config.toml
n_kv_head = 2
d_mlp = 320
vocab_size = 8192
positions = "rope"
qk_norm = false
bias = "none"
tie_embeddings = false
init_std_down = 0.0
beta1 = 0.95
grad_clip = 1.0
decay_shape = "linear"
train_tokens = 90830000
steps = 6064
dataset = "wikipedia_en"
Each number is 50 + 10 x the weight over its row's rms, rounded and kept within 0 to 99. Layers, rows and columns count from 0. The size before them is the row's rms in percent of the matrix's.

# up: layer 2 MLP up, 320x128, rms 0.227, rows 113-147, columns 0-63
# down: layer 2 MLP down (transposed), 320x128, rms 0.212, rows 113-147, columns 0-63
# gate: layer 2 MLP gate, 320x128, rms 0.237, rows 114-148, columns 0-63
up113 096:48 56 43 50 51 53 45 48 52 68 61 37 36 55 58 39 29 47 53 41 56 43 50 44 47 54 44 50 42 46 70 54 55 54 60 70 38 39 45 47 50 55 71 46 45 35 53 38 50 51 67 47 52 57 27 46 59 65 49 63 58 46 31 20
down113 093:53 20 41 65 43 58 52 51 32 45 57 52 42 56 49 43 46 62 50 51 39 52 63 51 67 67 53 51 59 45 27 50 55 62 41 63 53 45 54 45 42 53 53 46 47 54 72 46 50 44 46 49 40 41 35 56 52 40 49 65 32 35 38 74
gate114 097:60 51 57 66 54 48 50 53 45 54 53 43 68 64 46 40 63 60 41 59 53 45 53 39 37 47 36 47 64 44 37 37 71 40 61 53 54 34 42 46 32 56 41 49 50 67 65 64 50 46 27 50 56 39 57 56 68 50 59 61 35 60 54 40
up114 091:51 35 67 59 25 48 45 60 48 43 50 28 45 55 58 65 38 43 42 57 35 57 47 63 34 62 52 40 73 55 48 49 45 44 38 53 54 56 52 36 27 45 53 48 29 42 49 59 43 36 52 55 43 35 39 55 62 54 24 57 43 46 56 62
down114 097:51 34 39 52 35 38 56 38 56 66 65 68 37 59 24 62 43 46 47 43 62 25 61 63 54 72 66 36 41 69 30 40 48 44 49 38 48 46 52 51 64 60 58 58 37 61 66 40 53 45 60 47 57 42 67 51 46 28 45 63 32 60 46 56
gate115 093:51 46 34 66 48 43 49 44 51 27 51 58 43 71 46 51 46 57 58 61 37 58 58 63 59 57 41 43 34 45 49 36 51 42 47 35 40 55 42 62 49 36 30 47 39 48 50 31 35 35 55 41 58 40 54 42 58 51 44 48 62 46 39 72
up115 090:51 39 56 48 48 64 55 46 40 72 46 46 55 33 61 63 67 51 56 32 45 50 22 43 58 43 73 44 47 55 51 54 41 58 62 66 54 54 42 44 46 52 62 50 48 51 54 77 66 50 44 57 55 62 47 59 29 45 53 41 33 59 67 43
down115 093:34 45 46 42 45 56 48 44 38 54 69 49 43 50 57 54 62 42 51 48 55 57 42 59 57 46 58 46 57 39 42 52 41 40 58 63 52 56 58 45 41 66 40 50 14 50 64 61 35 55 37 39 39 48 66 48 49 55 45 52 54 46 51 52
gate116 098:49 41 52 46 42 64 40 27 49 39 54 45 32 45 40 58 62 52 61 49 44 73 31 45 52 62 44 44 46 18 32 54 40 48 57 53 47 59 33 50 57 46 75 47 58 63 57 48 70 38 58 46 34 56 70 63 50 47 21 33 45 41 49 50
up116 103:37 39 36 58 48 48 51 59 47 61 48 46 57 47 36 64 61 68 50 53 41 60 43 48 47 61 35 48 47 42 49 53 52 55 70 60 46 54 47 41 58 63 61 45 51 54 50 50 55 51 63 50 59 58 54 53 66 47 35 69 59 45 55 49
down116 105:51 41 51 34 62 52 51 37 70 49 61 60 34 65 47 51 45 59 62 59 45 35 64 54 37 42 65 51 46 54 43 54 46 40 56 59 42 44 54 47 47 55 54 57 44 43 44 39 50 36 32 58 47 45 56 41 68 63 51 60 35 45 53 51
gate117 091:40 49 37 52 53 46 49 63 53 48 41 50 52 53 54 40 43 36 39 69 60 40 28 54 66 66 55 59 40 42 53 51 59 47 58 44 71 56 37 43 48 50 64 55 24 46 43 53 58 45 36 56 55 57 47 52 44 44 40 54 64 30 42 47
up117 087:55 49 55 50 60 54 57 51 41 49 65 46 51 56 47 61 46 69 64 37 50 59 65 49 35 47 51 50 69 55 42 66 46 51 50 46 37 46 65 46 44 57 38 43 72 55 52 41 42 63 64 45 46 44 39 52 42 44 56 57 42 71 54 50
down117 093:54 60 39 83 46 53 56 51 53 62 74 33 50 51 52 49 61 55 54 57 59 33 49 60 52 44 32 46 46 20 40 48 53 61 47 53 38 52 60 59 43 71 41 65 49 45 55 44 52 41 43 60 57 53 58 64 60 56 54 51 59 41 40 56
gate118 119:48 40 42 44 38 45 28 49 34 37 37 61 58 59 65 60 45 43 47 58 46 47 41 38 60 44 51 45 47 49 60 41 55 48 49 50 54 32 39 60 53 50 50 48 32 64 48 50 59 47 38 65 51 54 62 70 53 53 53 54 37 47 70 58
up118 121:46 52 47 55 39 40 49 49 44 43 42 64 53 65 68 70 39 51 42 54 53 43 42 31 55 54 55 54 47 59 39 53 55 74 51 69 51 47 52 34 40 23 50 42 44 50 44 53 63 65 49 42 46 68 74 56 64 47 52 38 50 38 56 48
down118 125:56 64 54 71 44 44 50 65 35 51 45 73 47 51 53 61 43 61 38 46 49 28 53 38 52 56 57 56 55 53 52 49 53 60 54 60 71 59 32 68 41 40 43 54 61 54 56 64 42 53 60 52 34 65 45 61 78 32 52 40 55 52 50 60
gate119 100:40 63 53 49 49 46 53 43 26 49 40 64 44 49 54 49 34 48 52 56 57 45 67 40 42 52 59 47 61 64 46 46 47 51 50 53 60 52 41 67 48 39 52 71 38 36 29 37 23 64 48 39 66 45 76 57 63 58 62 34 43 27 54 47
up119 099:53 49 64 47 61 43 29 31 63 36 50 63 46 67 58 44 43 38 57 37 80 60 49 54 43 39 56 47 52 48 57 69 60 45 61 69 72 54 58 41 50 42 28 55 69 47 41 44 51 50 42 34 49 54 44 52 29 50 35 38 34 45 35 49
down119 100:35 48 30 58 53 18 61 58 58 39 51 44 36 38 51 38 48 54 54 45 47 45 39 46 61 48 61 47 56 47 48 51 40 51 50 43 61 56 65 48 33 45 28 53 42 55 53 52 55 49 71 36 36 39 49 52 52 48 58 60 45 57 43 37
gate120 090:55 27 42 42 50 72 57 59 54 69 65 40 47 37 35 46 50 45 42 47 58 51 62 52 32 45 50 56 28 49 53 61 47 47 52 44 25 50 47 45 46 48 56 28 66 50 42 49 58 49 41 48 46 49 74 55 53 46 45 32 54 62 40 59
up120 090:58 42 50 52 38 41 43 58 58 39 61 58 47 58 42 52 61 64 65 63 39 37 49 63 50 61 52 35 70 47 49 49 56 43 46 47 58 46 59 52 57 44 43 51 48 41 54 60 31 44 50 62 51 46 45 61 52 43 34 48 59 50 58 48
down120 100:72 55 37 59 43 61 47 53 42 39 48 40 64 51 53 45 57 40 53 60 59 53 52 52 55 53 37 62 61 51 36 38 40 39 41 75 51 50 43 47 41 60 35 32 39 46 64 49 49 36 46 47 49 63 60 59 32 40 49 58 42 49 53 63
gate121 091:59 41 63 53 36 36 42 30 44 47 60 53 31 49 64 56 46 66 56 32 46 53 43 70 58 38 58 38 44 42 65 55 66 63 48 44 40 44 58 57 55 55 44 59 58 56 49 35 52 49 45 36 32 44 41 48 46 47 66 72 54 46 53 44
up121 090:45 31 44 58 51 51 45 59 46 59 46 47 56 62 41 62 33 53 50 64 53 45 39 43 56 62 53 64 38 72 47 49 56 49 46 46 57 43 55 43 44 43 62 59 53 54 41 48 62 43 70 46 58 56 38 42 51 44 51 37 61 42 47 58
down121 094:31 61 49 44 51 36 54 53 66 51 52 64 52 38 49 58 57 55 66 54 28 48 57 70 53 43 48 60 54 41 40 53 46 45 45 49 54 67 60 53 49 73 54 48 57 59 70 63 48 55 61 60 38 40 50 47 76 65 68 44 52 46 34 46
gate122 090:48 56 53 46 50 42 57 81 35 46 40 42 60 49 56 45 63 52 42 49 43 58 38 49 52 58 69 47 56 48 62 47 66 52 62 35 38 41 44 49 54 47 49 64 46 53 55 54 55 46 70 45 47 68 61 40 58 40 55 33 29 57 66 56
up122 092:41 62 46 49 56 41 25 57 47 38 58 49 53 50 43 63 53 31 45 39 56 55 50 47 58 62 37 49 51 40 35 64 48 45 59 66 61 55 49 51 38 56 41 43 62 49 61 50 61 54 36 54 59 54 47 68 59 50 44 57 61 40 40 47
down122 091:48 51 55 32 59 51 39 57 34 26 47 59 54 53 46 44 43 42 56 22 59 52 41 63 40 57 63 80 61 50 53 48 48 35 53 61 55 52 45 29 47 49 51 69 55 64 50 38 38 43 46 54 54 22 47 66 47 45 39 50 56 51 38 58
gate123 096:50 65 27 37 54 54 52 50 58 66 54 51 57 39 55 34 55 47 52 48 37 53 52 57 64 48 58 26 57 50 55 30 46 80 36 66 31 49 55 47 43 51 50 61 58 54 49 42 43 48 33 55 60 48 52 38 46 42 33 62 58 46 50 55
up123 102:48 58 48 55 48 52 55 29 68 62 58 51 51 49 60 53 38 51 25 20 62 42 27 43 71 46 63 38 41 51 44 53 54 58 45 61 32 47 62 51 39 49 46 66 59 57 52 47 51 62 37 53 56 42 60 67 51 61 54 59 46 45 50 52
down123 102:56 32 45 31 44 35 50 62 38 49 43 50 52 39 59 55 54 54 26 53 51 37 62 57 55 50 39 35 48 51 86 53 54 65 53 49 43 47 40 61 58 53 49 45 43 47 56 39 39 49 32 41 46 65 49 48 44 38 38 40 60 57 70 55
gate124 117:53 65 46 44 56 59 52 49 43 64 59 50 46 53 36 40 49 64 65 65 42 51 44 65 53 48 58 46 69 59 39 62 38 66 46 55 48 41 53 50 46 53 39 63 58 50 43 32 40 38 33 45 54 33 48 61 48 62 46 45 58 58 55 34
up124 107:68 35 56 41 43 55 56 57 58 39 67 36 58 52 66 56 48 53 59 48 62 44 56 34 49 47 51 51 44 40 73 42 52 39 50 45 45 59 38 40 43 49 52 62 33 55 45 63 64 63 55 62 48 55 56 60 55 47 62 64 50 52 64 53
down124 109:47 49 55 50 52 56 39 70 47 53 69 44 29 57 66 52 54 51 47 55 65 45 52 47 54 42 51 51 62 34 53 41 43 51 36 55 40 52 56 48 48 42 70 48 43 48 44 44 41 43 51 59 36 39 47 45 27 46 56 55 63 40 45 52
gate125 094:55 59 54 71 51 53 43 72 46 59 52 53 51 67 55 38 50 34 38 61 56 52 60 48 41 56 40 62 48 52 42 59 48 57 43 44 45 40 64 61 50 56 48 39 36 68 42 55 47 57 58 46 52 49 54 62 47 24 71 49 45 47 57 69
up125 087:50 46 58 55 47 44 42 58 40 28 39 38 46 59 60 42 55 56 50 67 55 60 55 41 38 46 46 63 47 47 25 61 51 50 62 40 53 55 64 42 51 56 39 32 41 62 51 56 44 54 62 43 46 47 47 50 61 42 58 49 42 59 66 71
down125 095:61 40 54 31 31 49 59 43 48 37 52 53 32 54 63 37 47 51 47 59 49 64 42 44 34 36 51 62 52 63 57 50 61 62 48 45 48 44 44 51 42 36 44 42 56 28 57 57 38 31 48 50 55 53 38 53 23 43 64 35 47 63 46 58
gate126 105:48 53 51 70 58 46 53 59 54 51 50 38 59 55 40 51 43 48 61 53 50 51 57 52 43 29 61 50 58 45 48 48 42 63 49 47 50 45 57 36 41 47 50 41 24 35 59 44 37 35 54 37 59 31 53 42 58 52 44 67 50 53 56 62
up126 109:58 44 69 34 63 63 48 44 52 48 60 47 50 57 49 40 33 43 60 51 51 71 68 43 42 40 54 52 58 56 57 58 45 53 43 66 65 50 57 48 59 53 19 46 43 49 72 45 41 38 35 39 49 54 60 44 45 50 51 70 49 37 44 62
down126 104:42 52 57 60 58 31 73 48 60 45 62 41 64 55 37 44 39 51 44 53 60 43 55 38 51 53 54 54 38 34 21 34 49 61 40 47 43 76 63 43 46 51 53 54 68 53 47 40 47 46 61 53 37 49 39 39 54 59 44 57 49 38 39 39
gate127 101:58 42 48 49 53 23 47 51 73 40 55 59 45 65 63 55 48 55 44 60 56 46 31 53 33 53 39 52 51 46 41 49 47 54 31 43 57 54 55 59 55 41 52 51 37 55 52 45 54 47 35 57 61 49 50 52 52 46 45 53 57 51 36 63
up127 111:36 65 67 33 50 45 58 63 20 50 54 39 60 52 47 51 43 51 62 52 53 84 55 56 62 53 59 41 53 33 55 33 51 51 52 58 48 50 49 54 53 48 52 49 74 39 58 49 51 51 51 51 31 58 49 60 43 50 63 43 21 63 43 54
down127 116:57 53 63 57 46 49 57 67 33 59 63 47 44 56 42 53 52 49 58 32 42 61 37 58 61 50 56 51 47 70 42 39 41 51 59 59 46 52 52 56 55 46 41 57 72 42 54 46 44 50 63 60 53 60 39 52 44 48 51 53 39 56 53 40
gate128 122:61 59 41 72 39 44 62 63 47 59 55 52 42 40 54 55 65 59 57 49 45 52 38 35 48 52 38 44 62 65 45 36 49 44 53 55 40 49 54 43 39 42 48 60 39 37 53 62 42 42 80 28 36 50 51 66 56 39 55 35 43 48 59 27
up128 103:46 59 67 51 35 50 36 48 56 54 53 42 60 38 51 54 49 54 42 41 59 55 67 53 45 49 38 56 47 48 58 46 43 45 32 54 66 47 59 42 57 65 60 32 40 56 34 56 43 65 50 62 37 67 44 75 49 57 64 62 41 36 65 45
down128 101:62 44 56 59 40 50 48 57 59 61 64 63 55 68 48 58 48 60 43 49 68 56 46 44 43 44 56 53 60 52 35 53 52 24 35 51 42 63 40 40 33 54 54 68 38 51 58 46 57 41 61 26 54 44 45 50 60 50 69 50 48 34 56 48
gate129 102:50 43 40 42 42 52 50 43 43 62 47 36 40 38 33 71 38 53 33 40 66 66 66 49 55 42 62 46 40 36 37 66 41 39 59 66 57 45 41 25 44 41 50 49 38 52 41 53 62 43 52 45 60 66 44 52 64 47 49 49 53 49 45 29
up129 095:65 42 55 47 64 43 50 60 76 53 33 60 42 62 51 52 44 49 65 29 47 51 51 69 36 57 62 48 38 41 55 40 59 48 47 65 39 48 58 48 50 54 58 48 49 59 42 54 57 41 37 42 73 52 73 60 58 39 55 47 49 50 53 57
down129 102:61 44 46 52 37 49 35 63 56 52 60 45 39 74 46 63 47 57 51 32 44 56 73 52 70 44 53 55 65 40 32 50 50 35 40 47 51 55 41 48 44 56 48 43 52 65 56 57 41 38 43 50 75 45 38 55 64 60 48 43 49 48 58 59
gate130 095:45 53 64 53 46 40 58 63 46 52 43 36 52 54 40 41 66 38 37 70 65 65 61 54 52 47 43 38 59 40 51 46 53 44 39 60 57 38 57 52 45 64 51 48 52 49 48 43 45 57 55 46 25 51 51 53 47 65 65 39 48 51 49 78
up130 088:37 41 61 51 52 47 52 35 39 61 63 58 50 68 51 62 36 48 70 48 46 53 31 73 54 33 33 63 59 54 54 68 48 58 46 48 56 59 55 51 60 32 46 30 62 64 50 52 47 44 48 49 64 50 31 49 63 43 58 53 54 36 45 38
down130 092:43 53 52 62 57 54 46 63 39 50 43 42 48 49 64 45 69 47 62 53 46 55 43 68 39 54 48 55 64 39 38 53 50 75 42 58 43 36 46 67 63 41 58 47 44 60 40 67 49 49 47 48 45 52 27 36 57 53 61 40 56 52 56 53
gate131 099:57 58 40 39 50 67 51 51 53 60 42 31 44 68 38 51 62 54 45 41 61 56 47 50 47 48 57 60 52 64 49 26 26 52 55 63 43 43 44 46 58 67 58 60 48 40 36 57 46 45 29 34 63 53 44 63 55 57 52 55 56 52 53 41
up131 101:57 45 39 69 57 59 43 56 33 62 47 46 46 60 45 55 67 49 43 39 42 62 44 45 53 56 47 54 59 68 43 29 21 52 57 51 54 27 48 35 59 66 69 41 60 54 45 45 42 39 51 32 41 44 38 66 50 46 45 54 45 54 41 61
down131 099:41 47 46 49 49 45 66 49 35 44 53 72 54 53 70 55 73 45 49 42 53 46 45 41 53 52 54 57 65 48 61 53 48 52 47 32 52 42 62 42 63 50 57 47 75 37 39 39 51 45 54 44 45 45 51 54 56 59 51 41 32 52 62 59
gate132 097:54 41 43 52 48 55 52 47 45 40 45 50 36 50 55 42 45 55 58 62 60 54 50 72 36 49 70 49 55 59 34 60 40 47 58 49 61 60 43 49 59 57 36 54 42 57 41 56 59 72 63 33 37 27 63 45 55 49 58 44 68 55 57 41
up132 103:51 60 55 49 59 26 51 63 30 55 52 44 42 54 39 55 31 48 50 52 43 43 55 47 46 38 68 55 35 57 56 55 62 58 42 47 50 52 44 48 53 44 37 48 48 54 55 47 52 45 34 36 53 54 53 56 67 38 54 38 44 57 52 49
down132 098:60 53 42 39 31 49 52 32 70 57 55 48 45 42 59 46 56 55 47 63 56 59 70 54 44 55 60 45 53 61 60 42 39 45 63 51 54 51 37 47 52 40 63 43 48 51 58 58 65 49 44 54 56 31 41 64 67 58 71 49 36 36 49 54
gate133 093:44 66 62 57 35 51 44 67 62 61 36 49 52 43 60 36 76 51 42 50 59 66 72 38 47 61 33 48 54 38 49 59 46 48 45 55 51 60 60 45 52 68 50 53 35 43 41 37 51 56 46 40 33 51 46 60 41 48 34 49 57 59 49 58
up133 093:59 49 41 59 44 41 53 50 70 46 58 54 54 47 46 53 60 55 54 65 27 37 48 65 44 59 45 51 56 56 46 50 31 37 36 53 47 33 54 25 45 36 35 43 44 58 53 68 40 41 56 57 56 35 50 45 47 54 65 68 50 45 46 62
down133 096:50 33 65 56 36 53 56 27 45 55 64 62 50 49 66 47 49 60 52 45 38 38 51 63 49 61 58 71 53 43 40 44 60 49 65 47 58 30 56 52 36 41 53 45 42 50 62 52 45 46 40 53 69 28 64 53 59 46 42 60 47 43 51 69
gate134 124:62 65 45 53 48 61 42 60 38 41 49 61 47 47 59 60 34 52 55 47 72 49 52 31 46 47 55 47 69 44 46 51 39 76 30 43 48 61 65 69 40 58 38 38 40 44 44 48 58 43 56 44 39 47 34 49 45 61 58 54 52 65 19 34
up134 109:63 72 30 44 34 44 45 52 34 56 59 71 41 47 34 57 54 51 41 74 50 53 56 30 34 47 52 47 61 48 41 37 53 50 58 29 51 53 65 49 49 56 45 54 52 50 53 35 29 50 51 59 38 36 37 52 49 43 56 57 56 62 41 45
down134 115:51 46 35 44 41 26 52 36 63 51 66 55 38 31 48 60 61 41 47 74 36 39 54 51 52 53 55 66 50 49 55 44 57 51 57 50 50 41 55 48 44 40 58 52 69 33 45 53 56 55 50 72 39 50 55 36 51 44 50 52 48 51 66 62
gate135 101:51 52 56 54 55 38 56 49 47 43 56 50 57 58 55 24 45 48 37 56 34 58 59 38 39 53 35 46 46 43 56 57 37 52 40 46 57 60 50 52 61 53 44 74 42 69 41 67 41 62 33 38 46 38 56 60 65 56 56 65 55 47 40 42
up135 099:57 51 44 39 61 53 66 46 61 52 62 43 39 50 51 51 49 71 57 68 50 42 67 51 38 56 54 37 70 47 65 64 23 43 29 64 56 50 65 55 51 56 62 51 38 51 47 59 58 44 11 59 56 36 53 60 38 47 62 52 56 50 66 39
down135 099:60 54 57 42 73 51 53 43 68 20 53 40 39 50 42 60 47 36 46 57 51 32 62 56 38 46 39 28 57 45 47 49 36 32 46 62 57 53 54 49 54 58 54 43 47 46 58 54 67 50 33 54 48 42 47 49 35 50 45 65 35 59 45 47
gate136 083:34 45 43 55 51 49 59 49 44 34 43 58 44 66 60 44 53 52 29 57 51 66 31 52 64 49 35 47 47 60 48 57 63 27 56 51 45 40 51 66 39 48 58 58 49 56 54 48 45 62 40 37 51 60 74 55 32 68 55 30 67 52 47 62
up136 090:51 74 46 53 40 55 82 52 48 50 58 44 47 56 62 41 47 57 48 52 49 65 44 57 60 43 37 53 36 54 43 45 52 51 52 43 45 44 37 54 41 43 39 56 62 60 50 44 46 56 48 42 50 59 69 51 37 38 59 43 57 54 38 60
down136 087:52 49 51 59 46 42 55 55 38 38 56 46 44 50 51 53 57 65 69 52 37 47 45 70 62 50 21 43 26 55 52 37 61 46 63 50 54 47 50 42 53 28 26 64 53 46 52 66 52 55 48 53 65 50 50 61 38 36 53 36 64 75 44 35
gate137 096:45 51 40 42 44 57 36 49 54 26 56 54 57 38 41 45 55 52 58 49 69 54 45 40 47 56 51 46 52 54 46 46 42 51 48 41 50 67 53 56 43 50 58 45 63 64 38 48 33 58 37 51 65 47 50 42 42 33 62 52 63 37 57 37
up137 101:50 43 42 59 50 67 42 57 60 52 46 43 67 41 33 44 51 43 42 45 69 44 43 40 35 49 37 55 52 62 54 43 50 63 18 53 55 46 40 52 64 46 59 53 54 55 38 45 57 58 51 45 43 42 45 59 24 76 49 60 58 41 52 50
down137 105:59 51 43 43 48 35 53 52 45 58 48 60 39 49 69 46 56 66 46 79 56 42 59 52 40 34 54 55 45 70 57 71 56 34 62 48 57 66 56 59 54 41 33 41 48 42 63 53 40 41 58 45 60 49 52 60 59 38 44 54 51 42 66 55
gate138 090:59 57 61 52 61 52 30 49 58 41 54 76 50 49 51 39 56 61 49 59 45 50 38 45 51 65 55 44 67 41 40 47 47 53 46 46 48 42 40 54 51 48 45 45 42 53 29 55 59 63 59 42 47 43 70 50 43 54 63 52 57 53 51 42
up138 086:52 45 51 56 48 40 56 38 39 59 47 40 66 66 48 28 52 36 36 54 41 39 49 60 30 32 56 49 46 41 63 58 54 61 51 64 50 53 64 57 44 45 47 66 54 46 48 41 29 46 52 49 43 46 49 51 58 35 44 47 48 39 51 48
down138 090:49 48 52 35 58 42 58 48 39 58 51 46 52 62 52 46 44 51 55 53 47 51 74 47 60 63 46 60 52 47 48 57 68 52 49 45 33 30 53 73 47 32 51 43 42 76 36 44 46 48 58 33 67 49 60 64 45 60 63 45 43 54 59 49
gate139 090:57 54 37 38 44 41 36 67 49 30 45 36 58 33 51 53 56 53 47 54 37 57 56 62 68 37 29 60 62 47 61 52 52 41 56 66 49 32 51 57 56 47 37 55 51 48 53 42 39 61 49 54 68 37 64 41 55 47 62 37 42 58 53 39
up139 095:49 57 56 29 53 56 31 52 54 40 39 47 64 48 52 47 47 53 55 34 45 46 54 68 55 50 40 41 48 47 55 43 58 47 52 72 64 45 45 56 63 42 43 57 54 52 61 58 36 64 54 51 54 40 63 66 45 58 62 46 35 43 47 32
down139 096:52 51 50 44 58 60 55 52 41 43 48 55 43 31 29 50 49 46 64 42 50 52 65 61 52 50 27 33 49 45 42 46 50 63 55 47 53 42 48 49 71 48 41 52 72 33 66 65 52 65 39 41 42 38 66 55 61 59 60 49 50 58 44 36
gate140 106:52 40 44 48 44 41 54 54 48 62 52 61 39 57 35 53 55 34 54 47 39 57 47 49 42 44 31 51 51 35 63 56 56 44 67 51 42 39 67 75 67 63 44 51 39 64 66 41 58 41 60 48 43 52 56 49 53 53 42 44 28 54 35 45
up140 099:43 42 38 52 54 37 61 52 56 52 56 42 44 53 37 50 43 45 61 68 40 67 53 27 40 45 50 50 48 48 51 57 51 53 48 52 64 47 53 61 74 46 51 51 48 61 52 41 65 62 53 50 45 60 51 50 40 57 63 28 45 63 35 47
down140 100:43 46 45 46 53 48 57 60 58 48 52 54 57 41 50 46 45 38 53 54 42 40 55 58 47 41 63 62 57 56 38 46 52 51 55 53 58 30 50 40 50 60 54 62 55 20 43 40 49 57 58 62 41 49 64 60 51 38 52 38 60 56 74 43
gate141 101:47 59 67 47 51 58 45 53 44 46 56 55 46 53 53 49 57 61 46 57 42 64 44 41 65 60 41 52 48 54 64 42 53 45 70 80 46 68 54 43 69 47 53 57 40 62 40 51 64 55 56 26 42 65 46 70 56 50 67 56 51 44 29 64
up141 102:82 54 58 53 50 47 65 85 57 52 58 59 42 65 57 50 39 57 60 67 51 48 51 61 52 42 37 52 47 31 43 47 49 53 49 56 45 44 60 46 57 56 42 47 66 37 45 38 59 48 60 47 44 48 42 36 36 56 54 66 50 55 52 47
down141 104:58 48 41 57 52 57 54 41 60 47 43 55 50 67 36 59 57 33 46 59 60 48 55 42 62 46 44 30 35 41 51 51 35 57 37 32 47 27 41 45 39 44 31 39 45 26 54 33 30 63 69 53 48 41 71 38 43 56 45 53 48 47 69 45
gate142 104:51 49 61 27 38 70 31 62 29 46 44 58 45 48 36 52 51 76 35 44 50 57 43 45 39 37 57 43 33 55 51 52 38 39 50 41 52 56 40 42 44 37 47 70 49 52 35 42 56 48 44 57 37 48 51 38 41 64 66 39 54 50 65 44
up142 111:45 46 46 75 54 44 46 63 64 52 49 20 52 33 54 55 58 35 68 37 41 57 50 41 48 49 49 65 55 37 55 54 67 45 37 62 32 47 69 25 44 57 38 33 65 62 57 46 42 52 55 45 66 54 53 54 55 45 47 55 55 49 40 50
down142 100:51 42 39 60 27 63 35 61 54 57 38 31 44 54 50 64 54 56 64 57 48 73 49 55 60 37 50 61 38 51 49 49 51 37 47 47 41 43 52 61 51 57 41 41 48 63 56 43 43 51 29 64 48 52 58 73 59 62 55 48 64 49 54 44
gate143 101:52 35 55 51 29 53 50 59 50 47 58 58 39 47 45 37 62 60 37 71 46 51 58 64 60 40 44 47 47 60 57 38 22 49 38 40 37 55 57 64 66 68 33 32 55 49 56 52 58 34 42 54 43 63 52 50 26 58 53 68 57 53 49 44
up143 098:45 54 53 46 40 44 57 38 43 47 50 61 42 42 58 37 53 35 52 37 52 55 57 45 47 35 49 49 45 49 63 48 62 36 50 38 57 43 56 51 35 50 59 41 42 53 47 52 36 39 56 47 57 53 59 36 52 36 55 32 58 54 54 43
down143 095:38 55 64 52 18 60 41 34 41 53 31 49 42 68 52 34 36 63 54 62 48 60 44 43 43 49 42 50 50 63 53 57 61 50 39 55 39 36 37 26 67 47 47 65 41 66 29 50 43 42 26 62 48 57 49 51 43 43 45 52 41 56 44 55
gate144 099:53 62 53 57 31 49 49 49 33 59 66 39 51 33 58 34 60 41 63 51 50 60 64 59 58 50 43 45 66 40 41 56 44 24 69 33 42 33 65 56 44 45 49 50 58 41 58 41 34 38 48 47 59 59 37 45 48 42 56 47 40 52 52 63
up144 092:65 65 55 50 42 73 65 50 43 58 58 40 43 46 52 36 69 49 56 56 46 65 49 56 49 63 58 45 68 44 54 56 47 46 60 43 43 41 46 56 39 48 48 59 70 39 74 29 53 50 56 61 55 66 55 46 30 46 64 42 52 50 52 55
down144 099:57 43 58 51 54 40 41 41 55 49 51 30 28 35 69 50 43 54 39 48 47 25 45 39 31 61 50 47 40 43 44 56 52 52 51 53 45 46 63 57 36 43 32 40 58 42 31 42 74 58 54 48 57 56 41 60 35 48 37 65 47 45 46 47
gate145 109:59 62 51 51 38 55 49 75 38 49 53 54 64 61 41 72 54 49 42 46 55 61 47 45 53 55 33 60 49 34 29 53 53 52 63 46 68 59 52 41 55 62 60 45 61 49 38 53 55 62 52 48 56 66 41 48 66 28 41 47 50 51 59 44
up145 097:38 42 36 52 77 51 56 42 48 55 38 37 42 45 53 54 61 32 52 63 46 47 55 58 53 43 48 48 67 71 60 47 51 28 66 44 43 42 61 68 52 53 38 55 50 46 64 51 38 45 51 51 31 45 64 64 55 48 50 37 46 64 49 38
down145 090:43 41 43 43 46 45 41 52 46 44 36 49 49 62 60 41 65 57 53 60 68 60 43 47 42 45 42 44 45 42 38 33 54 54 53 46 45 30 59 65 50 49 49 41 08 50 46 47 45 44 62 38 54 69 49 49 55 65 45 37 53 47 53 43
gate146 096:58 42 51 60 45 53 49 45 81 58 52 33 54 37 58 55 69 56 45 68 55 51 44 57 50 52 68 53 46 55 54 26 62 37 68 58 67 43 37 47 64 63 49 63 37 46 42 45 43 48 52 63 57 50 63 43 60 49 55 45 62 55 62 47
up146 101:48 56 51 59 57 48 43 41 60 44 49 47 53 33 50 47 43 50 47 52 57 53 59 52 68 47 60 60 46 42 53 11 52 70 55 61 67 60 66 46 50 70 56 58 41 63 47 38 39 44 45 67 44 51 57 47 49 47 57 49 55 67 52 47
down146 101:41 64 54 48 54 34 50 54 16 55 47 47 42 65 54 52 54 32 43 44 44 54 51 55 48 49 46 49 58 49 64 85 47 44 52 26 50 33 54 48 48 39 48 44 47 50 54 60 55 71 34 38 66 60 39 46 56 48 43 60 44 40 58 47
gate147 090:48 53 29 44 44 65 49 40 40 62 61 43 45 63 43 44 53 49 46 53 41 50 50 43 57 46 61 42 59 39 43 43 44 49 48 51 48 73 44 59 49 58 36 54 41 49 40 34 42 56 25 29 44 39 49 58 41 50 44 53 55 39 55 56
up147 101:52 65 43 47 54 51 44 55 45 42 53 57 55 58 44 43 54 45 45 46 42 35 61 47 42 60 52 61 53 38 46 56 56 47 31 49 48 57 56 66 47 43 46 78 38 57 28 44 44 44 37 39 18 51 60 50 44 61 39 45 53 48 41 52
down147 104:74 52 18 41 49 55 85 44 59 51 56 51 55 38 46 73 45 43 40 47 57 51 50 38 55 48 43 54 55 66 60 57 60 35 46 68 44 37 53 48 42 40 35 40 56 47 49 58 45 68 36 42 39 46 57 59 52 47 28 39 52 51 53 54
gate148 088:44 65 72 37 65 55 44 45 66 53 42 40 62 53 48 45 39 52 57 43 37 48 32 52 53 47 58 46 55 41 47 55 60 57 48 52 40 50 51 51 50 50 37 51 44 49 60 52 43 52 53 55 55 60 54 52 52 48 56 40 53 48 52 45